config.yaml
n_kv_head: 5
head_dim: 32
d_mlp: 320
qk_norm: true
tie_embeddings: true
init: "normal"
init_std_up: 0.0344
lr: 0.00361
beta2: 0.98
weight_decay: 0.043
grad_clip: 2.0
schedule: "wsd"
decay_fraction: 0.551
doc_mask: true
dataset: "wikipedia_en"
Each number is 500 + 50 x the weight over its row's rms, rounded and kept within 0 to 999. Layers, rows and columns count from 0. Numbers have three digits each. The size before them is the row's rms in percent of the matrix's.

# up: layer 9 MLP up, 320x160, rms 0.176, rows 111-166, columns 0-31
# down: layer 9 MLP down (transposed), 320x160, rms 0.161, rows 111-166, columns 0-31
# gate: layer 9 MLP gate, 320x160, rms 0.158, rows 112-167, columns 0-31
up111 087:570540473536556592490531463601469503443599569457480476484514534436482492555455546582526470553499
down111 072:460446533516603506495438475481493544568558476580463589544530554578496476481440546478482553424477
gate112 108:459474482616523491466506515494468509433532476528482410513430450534608462508456414518547507436337
up112 100:460420486568518519582567448483553503494559481455522433504434539527568494467403473419539466479423
down112 088:455488458570538415423543532547470494526389514481500467524518502536477537512535585451533587468502
gate113 104:410530404462443475518531544511492521519425501569590583503558437502542543458514499525455509508479
up113 106:540489441431521489525535529457530526467446617527544418473471549565507518490420491539522551456527
down113 108:479588594558494509582464471453484438496494467567451513490587467473460493499477570519512466617526
gate114 096:513384487528493523509461515448633525447605503555531506492453499513499530488483520464469633497537
up114 102:534493420427453475559472522537543527461424476509500514530542564550496497562518561497507571428488
down114 092:540460465499416498500456511533478509523485480522470509477550522480515536443466469553483426505534
gate115 101:494481484563455529546352510454421524412448533508576573494494535469607479443471491504500507528542
up115 098:606405464537549548552526607390511457535454469527673523471471549468478520440508534537607529512516
down115 095:377530435456494493510529410553422542565462508452356545477515468459526586522563484512549445596438
gate116 098:581559473494523583514455572484587517388582478506499444497475522470389465540503568526498615538447
up116 094:480496444509486499464516586411428418574414514426559523501470564542422512533527479438541565586436
down116 093:443448508533527521450502587522496361567480547496509470462545541537464541447494498554547524526601
gate117 098:488599442501538508399530516513457551506520518559495461533493422492553677472470470457473477484528
up117 098:580568581499443469559503408549466495521462452499563511460567598456483530469478475506483547524472
down117 102:563511485440522492488503509521436543531580368513402515498471492484503403514576549446513493529514
gate118 099:543532381491591530564521557498490607530473572484499526425597493429481502437433526504424513388471
up118 109:446530545526459593466542519396510471505420429499562564562465482517458512518577472558463510512480
down118 110:583537506516540576545601519486413471488477452461618498597507608480455533545500479583504481482518
gate119 108:506532477542544530588522565513540445554573533449447509546612491560453427497512500522576499410502
up119 114:528473517400542444606460464398479496558541553497533497501547501515429456505470508549543489452466
down119 114:592494499499516568467453560490523610470488475492477505503470520517547598528473518438454532528588
gate120 103:481514563532403590492568526513561551547461454559424444451489498518412532472443511494541515485563
up120 104:485538456515548538461509539500501506556547517564532600525572554458519416478440393507479512461538
down120 101:504575489440456470555469529457546526418560474533494548437464480526497529495497515396416421481557
gate121 092:449512539519538539535547586509525517556500442556467582526488455445514529448436547507563497555463
up121 092:497540479536478561543525550516459504531417478527539463570504480499497514484457560532544486464460
down121 096:441496541461397468533492469536458422537479539545527581382517475451534529471428535478443535626544
gate122 096:476470501493573458447491390476453565508464502523486465495534484593518559493471534482508463551411
up122 092:489428362434423492560474501577469558493513525493482463479440594519435422434477486464437551498467
down122 093:536521429499586458415496456452475426485520516524511476483520502518512496491487478584497399514476
gate123 101:554541365564387541374498528496448519512491574491514442493472446541522439456568536572427461355526
up123 107:559533426467438579491451493534423468519551535497493502507437454485477490526507498486476419435454
down123 106:474523584466473500489504500382535496521521561429468496506591531507522466498547534494558520587408
gate124 088:440444519476480520477462451543552518402519462479456413508461540564470487552418516492568514438427
up124 107:582510500510480501478559547525498536556491476589453492577504515507440502486547512467511525452569
down124 105:466445399517424506464465457572617555485528481483545377523484477452459521519475602566465480470447
gate125 095:450610448468451485395483562535520554497506377440522524513506519432524620529509514485420464494459
up125 096:490542579538480523477525446568482524437487452499443416601436490552452512499464499420525445485441
down125 099:612572466537560524496470597485534450497484479427470573507467490564565429482394456556524558459524
gate126 089:458561548630514431403474446517508530443506494508451577419468575441592586503498461478534469505464
up126 089:571510504532463458472494508581565472502501576511546549584575570465521438472551461510418525452537
down126 094:534566489479512480566503508481412526509517440554514480469418415500539636470449562565507431565498
gate127 102:521592474425491500447473560479553518544546543436590492537443581542425505565420512582411512540513
up127 100:535450475498404506535501521434489462496596472420490533517434441562473438521501551486531540626532
down127 104:566531509562499498508597478442569595472381498591492480456505549431484519478501525494479488450525
gate128 104:503433511633521485597517494530483474457534435519475529508555489451575568449510527484468494517421
up128 099:465436528488470554522445604548434492487564538468511409469392528471579445522504500454528545539455
down128 098:460541461488544413402475507540513415567423521470480499480472452505541430495527449494491488526422
gate129 096:525543567456479385552531395530445576516504543567554480529423496477466505532513405541535605325597
up129 100:569576534569420500602597461424478428461449461484577530500365450448491518575556537551461628480550
down129 101:528342529444486423509461505481538646538440558412575466565457446482507480479562435497498517529476
gate130 091:558563437416403482443439482522506550527508520480549516540499540485506447519460620556456441534424
up130 099:418396584459582518429499426541535383513543414452450496476504438497530580463455493419556570485600
down130 104:614538426515466545516497542597459517518480501531557504456566532468512522452502494572447475565483
gate131 102:425515533574538492461561465454548528507584536447517441424576502492390459529391528620559535467580
up131 109:519574485541581448501474524460483471451577630516375381473533545514498487501397529487494401454580
down131 121:501501382515370531486526419490519553388521514563460553495588475530469524534515524545473475517504
gate132 101:462590559484583489453559386591554474548431495458428432473467546541531490521543517480513552478507
up132 096:497486502495502495474507562362429538560553374455584466556450515495408462566514525487549458507589
down132 091:569520527453500516546430527581489644464483509525451473521520575603506580481536555528404473439452
gate133 096:562516481505568474444515458402470513500526510524462531509485470649576542470362590522470434511405
up133 087:530535529445418431437534409418552395591489606404508456527508481575470497467413537482509495536543
down133 094:439501532532439503542524560530540451471467488442497463422525505414458457462618424410517558482562
gate134 103:486444511491539548378496504532524520490492470455506487506477570417431451573532534500489424455463
up134 102:506530474453485497533522526451487525520497476535484397531469505610502505481516628541512409507516
down134 108:517430448527401524445587392562481562463525418478498502503459440480504479482551422532483534521535
gate135 105:508524551412469546563540493495516477546480495471485466524477518560517522427480489486456586446525
up135 104:439509422575403562510475493553562550449502573497488536468540547472573518547530581633511471480479
down135 107:419610529503489480477468496509469506588525435593470456519537503407397503498553565494422400500490
gate136 101:526474474498466526534489612462549492508600503553500451432537549529517459497483565453487525471543
up136 103:530532476481518567562549589431434523528489573575521437500515457463506466444467546374450500422581
down136 100:345544546467394514532458460473542569482536463435435569581501466539455482521477569537508515500408
gate137 094:510465465429537514599517479476509517521469555529530504459536534424634560447556554426426426528407
up137 102:522493577443530398548560466597452513532358471484473522548458501466542509533533449415377637478484
down137 102:552546512594449472544491499417489483452583424658439521578440495585518403469471430539597482532625
gate138 098:441482538473642516465520399513492471586553514495446545527511542422542474540497584449500453457521
up138 101:505462501564447454650399483510375494462494421502522494598567494515518526495527499472399398562417
down138 100:465499457414496425537536470498518532546552503540489507432551508526558506592534429450497574438514
gate139 102:509515407493538553591493528524456525491439494482506512469419417497490530531464535439531499495461
up139 103:450484545482506452590481465511524461476485468425567463529449505411512567481341569517463439528477
down139 104:455541536410496512552457419454501578486487510543451514546528611472529508503550557475567489435486
gate140 102:579496400451474443529487516486497520514432522536457529469547524474514560547433568483590560537428
up140 109:577544466400538514442445506580624474531516590471501539525446511573417514424563538489464540542415
down140 101:430520506499447415490488494650513486444447545504529494482489403484600460465518472527554548462531
gate141 099:485564485444482506506567493435551488534372410588474547476550536615491499427463451504494560514461
up141 092:598492494552505564478525428455487504532589554445484624465536431512483603539579552477497442572372
down141 088:418437526435427393549518573443501572479409494561594384490477554470402471501387521512442525454470
gate142 099:536428488507437556522418409486510568478498563542592506432444568517424571504524470505491578440505
up142 102:559503452471535508480530452568487549389540525541537570472507458474526504499575443488508550463512
down142 101:466508520497525498526525461532452439532455474468471414558589559457535508550421550550595492596488
gate143 104:490479503531544533529533531511518484540451456543449529507475513457483443471438518504487525436508
up143 095:620518541488421609573505512437586495551470458485613417526445386423439398607500541600513519428516
down143 099:545504485537503588504516509415545492501530410545549474492558515507499583553500539473527546499476
gate144 101:513393438552545495480523536543513500491529446539519527535543514416443445560518529543453541460542
up144 101:478471478457401595518531517470602510508553523513548408508433539500470581556455444554427474440484
down144 101:446461561527547488470416533441515541396457551440480582588533434505486618472495568451553545452506
gate145 125:529514514578391526518587455544482538451537537518525495440585493481502493494437520509476437425524
up145 112:494447444442493399456499476532437528568510471397506565479430577506460440490532486475506501467475
down145 132:495492573431572517499495482520475544513555483478447600588467521502423513605412436480462462417468
gate146 107:498481442517532580522580499459440458458389544519552486446527504487572520511403454495568522487449
up146 098:417483447481494571563492438587447541485480472454550511386472510562534517427545538524451381572591
down146 097:545508569451420482501504540455619606443556486585548550534514473413487493587539563533480598566419
gate147 102:471435475507404479597430481477520474395522569567540521499560675454505502493472483475540506488551
up147 090:493511464504498455518500543447535473511484496468495456473473565433582533518475510461596550471569
down147 086:454470500477547537414470510444495504529549489529478534487572462544452449459559496522522437441450
gate148 100:574530462508545422548548639563431540542443476553571566487527606555521588454458535425571360465468
up148 101:578583507574485489575530511529501485524462414464429528506482505500469562573485472609502511496504
down148 098:462449506538544453527450486571469510363533565464469562517486494458495463487451470491509490514471
gate149 104:538514529573533432460507473629485480445575413478478500500472493479463630419507546436539510502482
up149 100:517506526503546404466527481488518493531505456451483420503422486473467481553500509423443528425552
down149 080:405510458515469472523515511482460485456489519527483515536420464557504477531443480523498466507466
gate150 103:376501506540452471474479479571481507571555554471475471412514497487524511472432507422461471417412
up150 100:461490442441567368553470555596522500551527462541429559535455599530563479439507530518525480568548
down150 104:460423482615579582433468499570505484551524470539486557455581525557505452532535503508480606512562
gate151 102:497412407479471520456516429451539585550594472543438569483499523512499474448508533475507407502491
up151 097:564544500561356497481450398444422453546545450466562406504516552506497442500513534558431522455590
down151 100:487447526444573526557557563546630551526453465500457649376474492495516578443526532462533426473484
gate152 094:483479490489458473560524472548533492443464500581492548538512547525468534419618521479436468477447
up152 091:469533439451490457489541542440480473490382575468495470466620532590530477555508497438479456606538
down152 090:478481570534507501504504421534529477476557494478420487487547425520518499477550471486582544421471
gate153 103:465542567552471465383612454537552481520411460453487632550491540450520610514443470549531455483498
up153 107:477411486528463531616382433466405498387597474472493436480553545430534445460447514525494620446439
down153 105:459481498457483452483447543523450468429493494485529517509483550573457458490582490509518484376475
gate154 101:578557505491435433480505529442566533518577525455468577498560503440508489561558546498485566515598
up154 100:435488516534533495522472556547486570410533455535422415442460531467459534531546441603510579433476
down154 104:398545413453477509510482473465506427552430478564458536522471470464647471535452405546512510469509
gate155 086:475492535542504517525495458528404460446501556471507418588445558507449541513493425456548491496447
up155 094:513463482450521461450423505447579501551443459538510481424485397499637450434539528550434549571529
down155 100:461534485534448480555506474539463434449577493483494498494488572527405544553488447502617437492487
gate156 096:555426437483562579494523497457486588525489536624549406436421517491559523425484437483437493514458
up156 081:461513432524588478416502429580411707472521547534515515409443359505520504478542505515529542502496
down156 094:503457483520499569533466542481567306457508438432434544553555651561464498510494572547461465488536
gate157 100:515545565374535442517567458456510512498443444519461581527487506455471433538471600553515507558538
up157 096:533632398502555538519602476496499474539490526425538498510353543514492453458481521559429466570527
down157 103:539558555508485514538490452569525492503516550438444493472504499487505487455433430554522499486566
gate158 093:432427527500467603468558526386537479589421550520506407561510562457529424405598488477455455444480
up158 090:535459480488471498478460516389491496488524454405575548493460581489534574576559535461581458536453
down158 092:390538521503579455466459503552524550440556443581464438535431424534487436401397550556490483420510
gate159 097:522502521577486493472547528510506472521427459614501498426448458563498581422498471509552521581586
up159 093:604506519525515490518582523490533491502455500472503446546545500542508454500520500508585486518508
down159 096:576426511519466534488492481502457424488553551470569586460532596413557500600525515522517501401463
gate160 091:585452548502460543630531618495509470496489459440539553446472540471431518480453566468381517492427
up160 119:478514595505571495532531466522499504462425535504467535570553589578540450542487461462450508367512
down160 116:517464486562465530633468476512505518439522431457408503512474357488559473554473517493511561495507
gate161 100:496465460576456435625448479498466551461516486425496458568440500485499461512476436494552551453487
up161 098:568528527537477442431482479551517575557508506460488648443573484585464407573595536468538422577502
down161 085:480495478500568525446516526492483419520482489483469481480472495494534575502509375526528572559501
gate162 096:391597507499504496499461461528602505538472536500466437421495473507499525515487452498483396432427
up162 100:472502431543543480555579495466477516525466430557468533452541477386528446503481478526527406471569
down162 094:521591490553461535497475510544391463492527440524485504446529527475518618487485451483444446425509
gate163 098:580466480571576488479479394548520599471547486548536493593402518397557565459531444425536376556503
up163 096:497420542492453523517463567420532452469640467471540487499536543551533372489418510478469494445515
down163 098:493498455462583499397479540534489557506414365591462470483518378583591561426502450493499570469449
gate164 114:577550479589531522547570645449542451542482536463502354539551500546479547445514547455492448499505
up164 113:488463483486433500582434541387381500462496458389468596490493549453572520483543445502546536484418
down164 114:556573438626518504512526538539511437564489494557479426443464469541531510517551523425448487508534
gate165 092:524448545481497458520423480582478420539485494523498600529524484486541482491521469566570458483606
up165 091:550474454507520509477485507470578551506475543487600556534510553490604641470596507409476403534478
down165 090:520581652472475508589504436548560679541489476503461541474546517481515409483529542491517428524490
gate166 109:438498442477498444528488529558505545454561471524463500490458574555631472463456510408443563476556
up166 106:483513503476504558560506571562503438507445515480485541477486508523575394500466440498508544550431
down166 101:516558499529524462423479489298400551432492499576499485471507494455522468566528538421448508478567
gate167 111:508602515567546502532499537610520488488533476539463500463588602453519527481381468507467522497463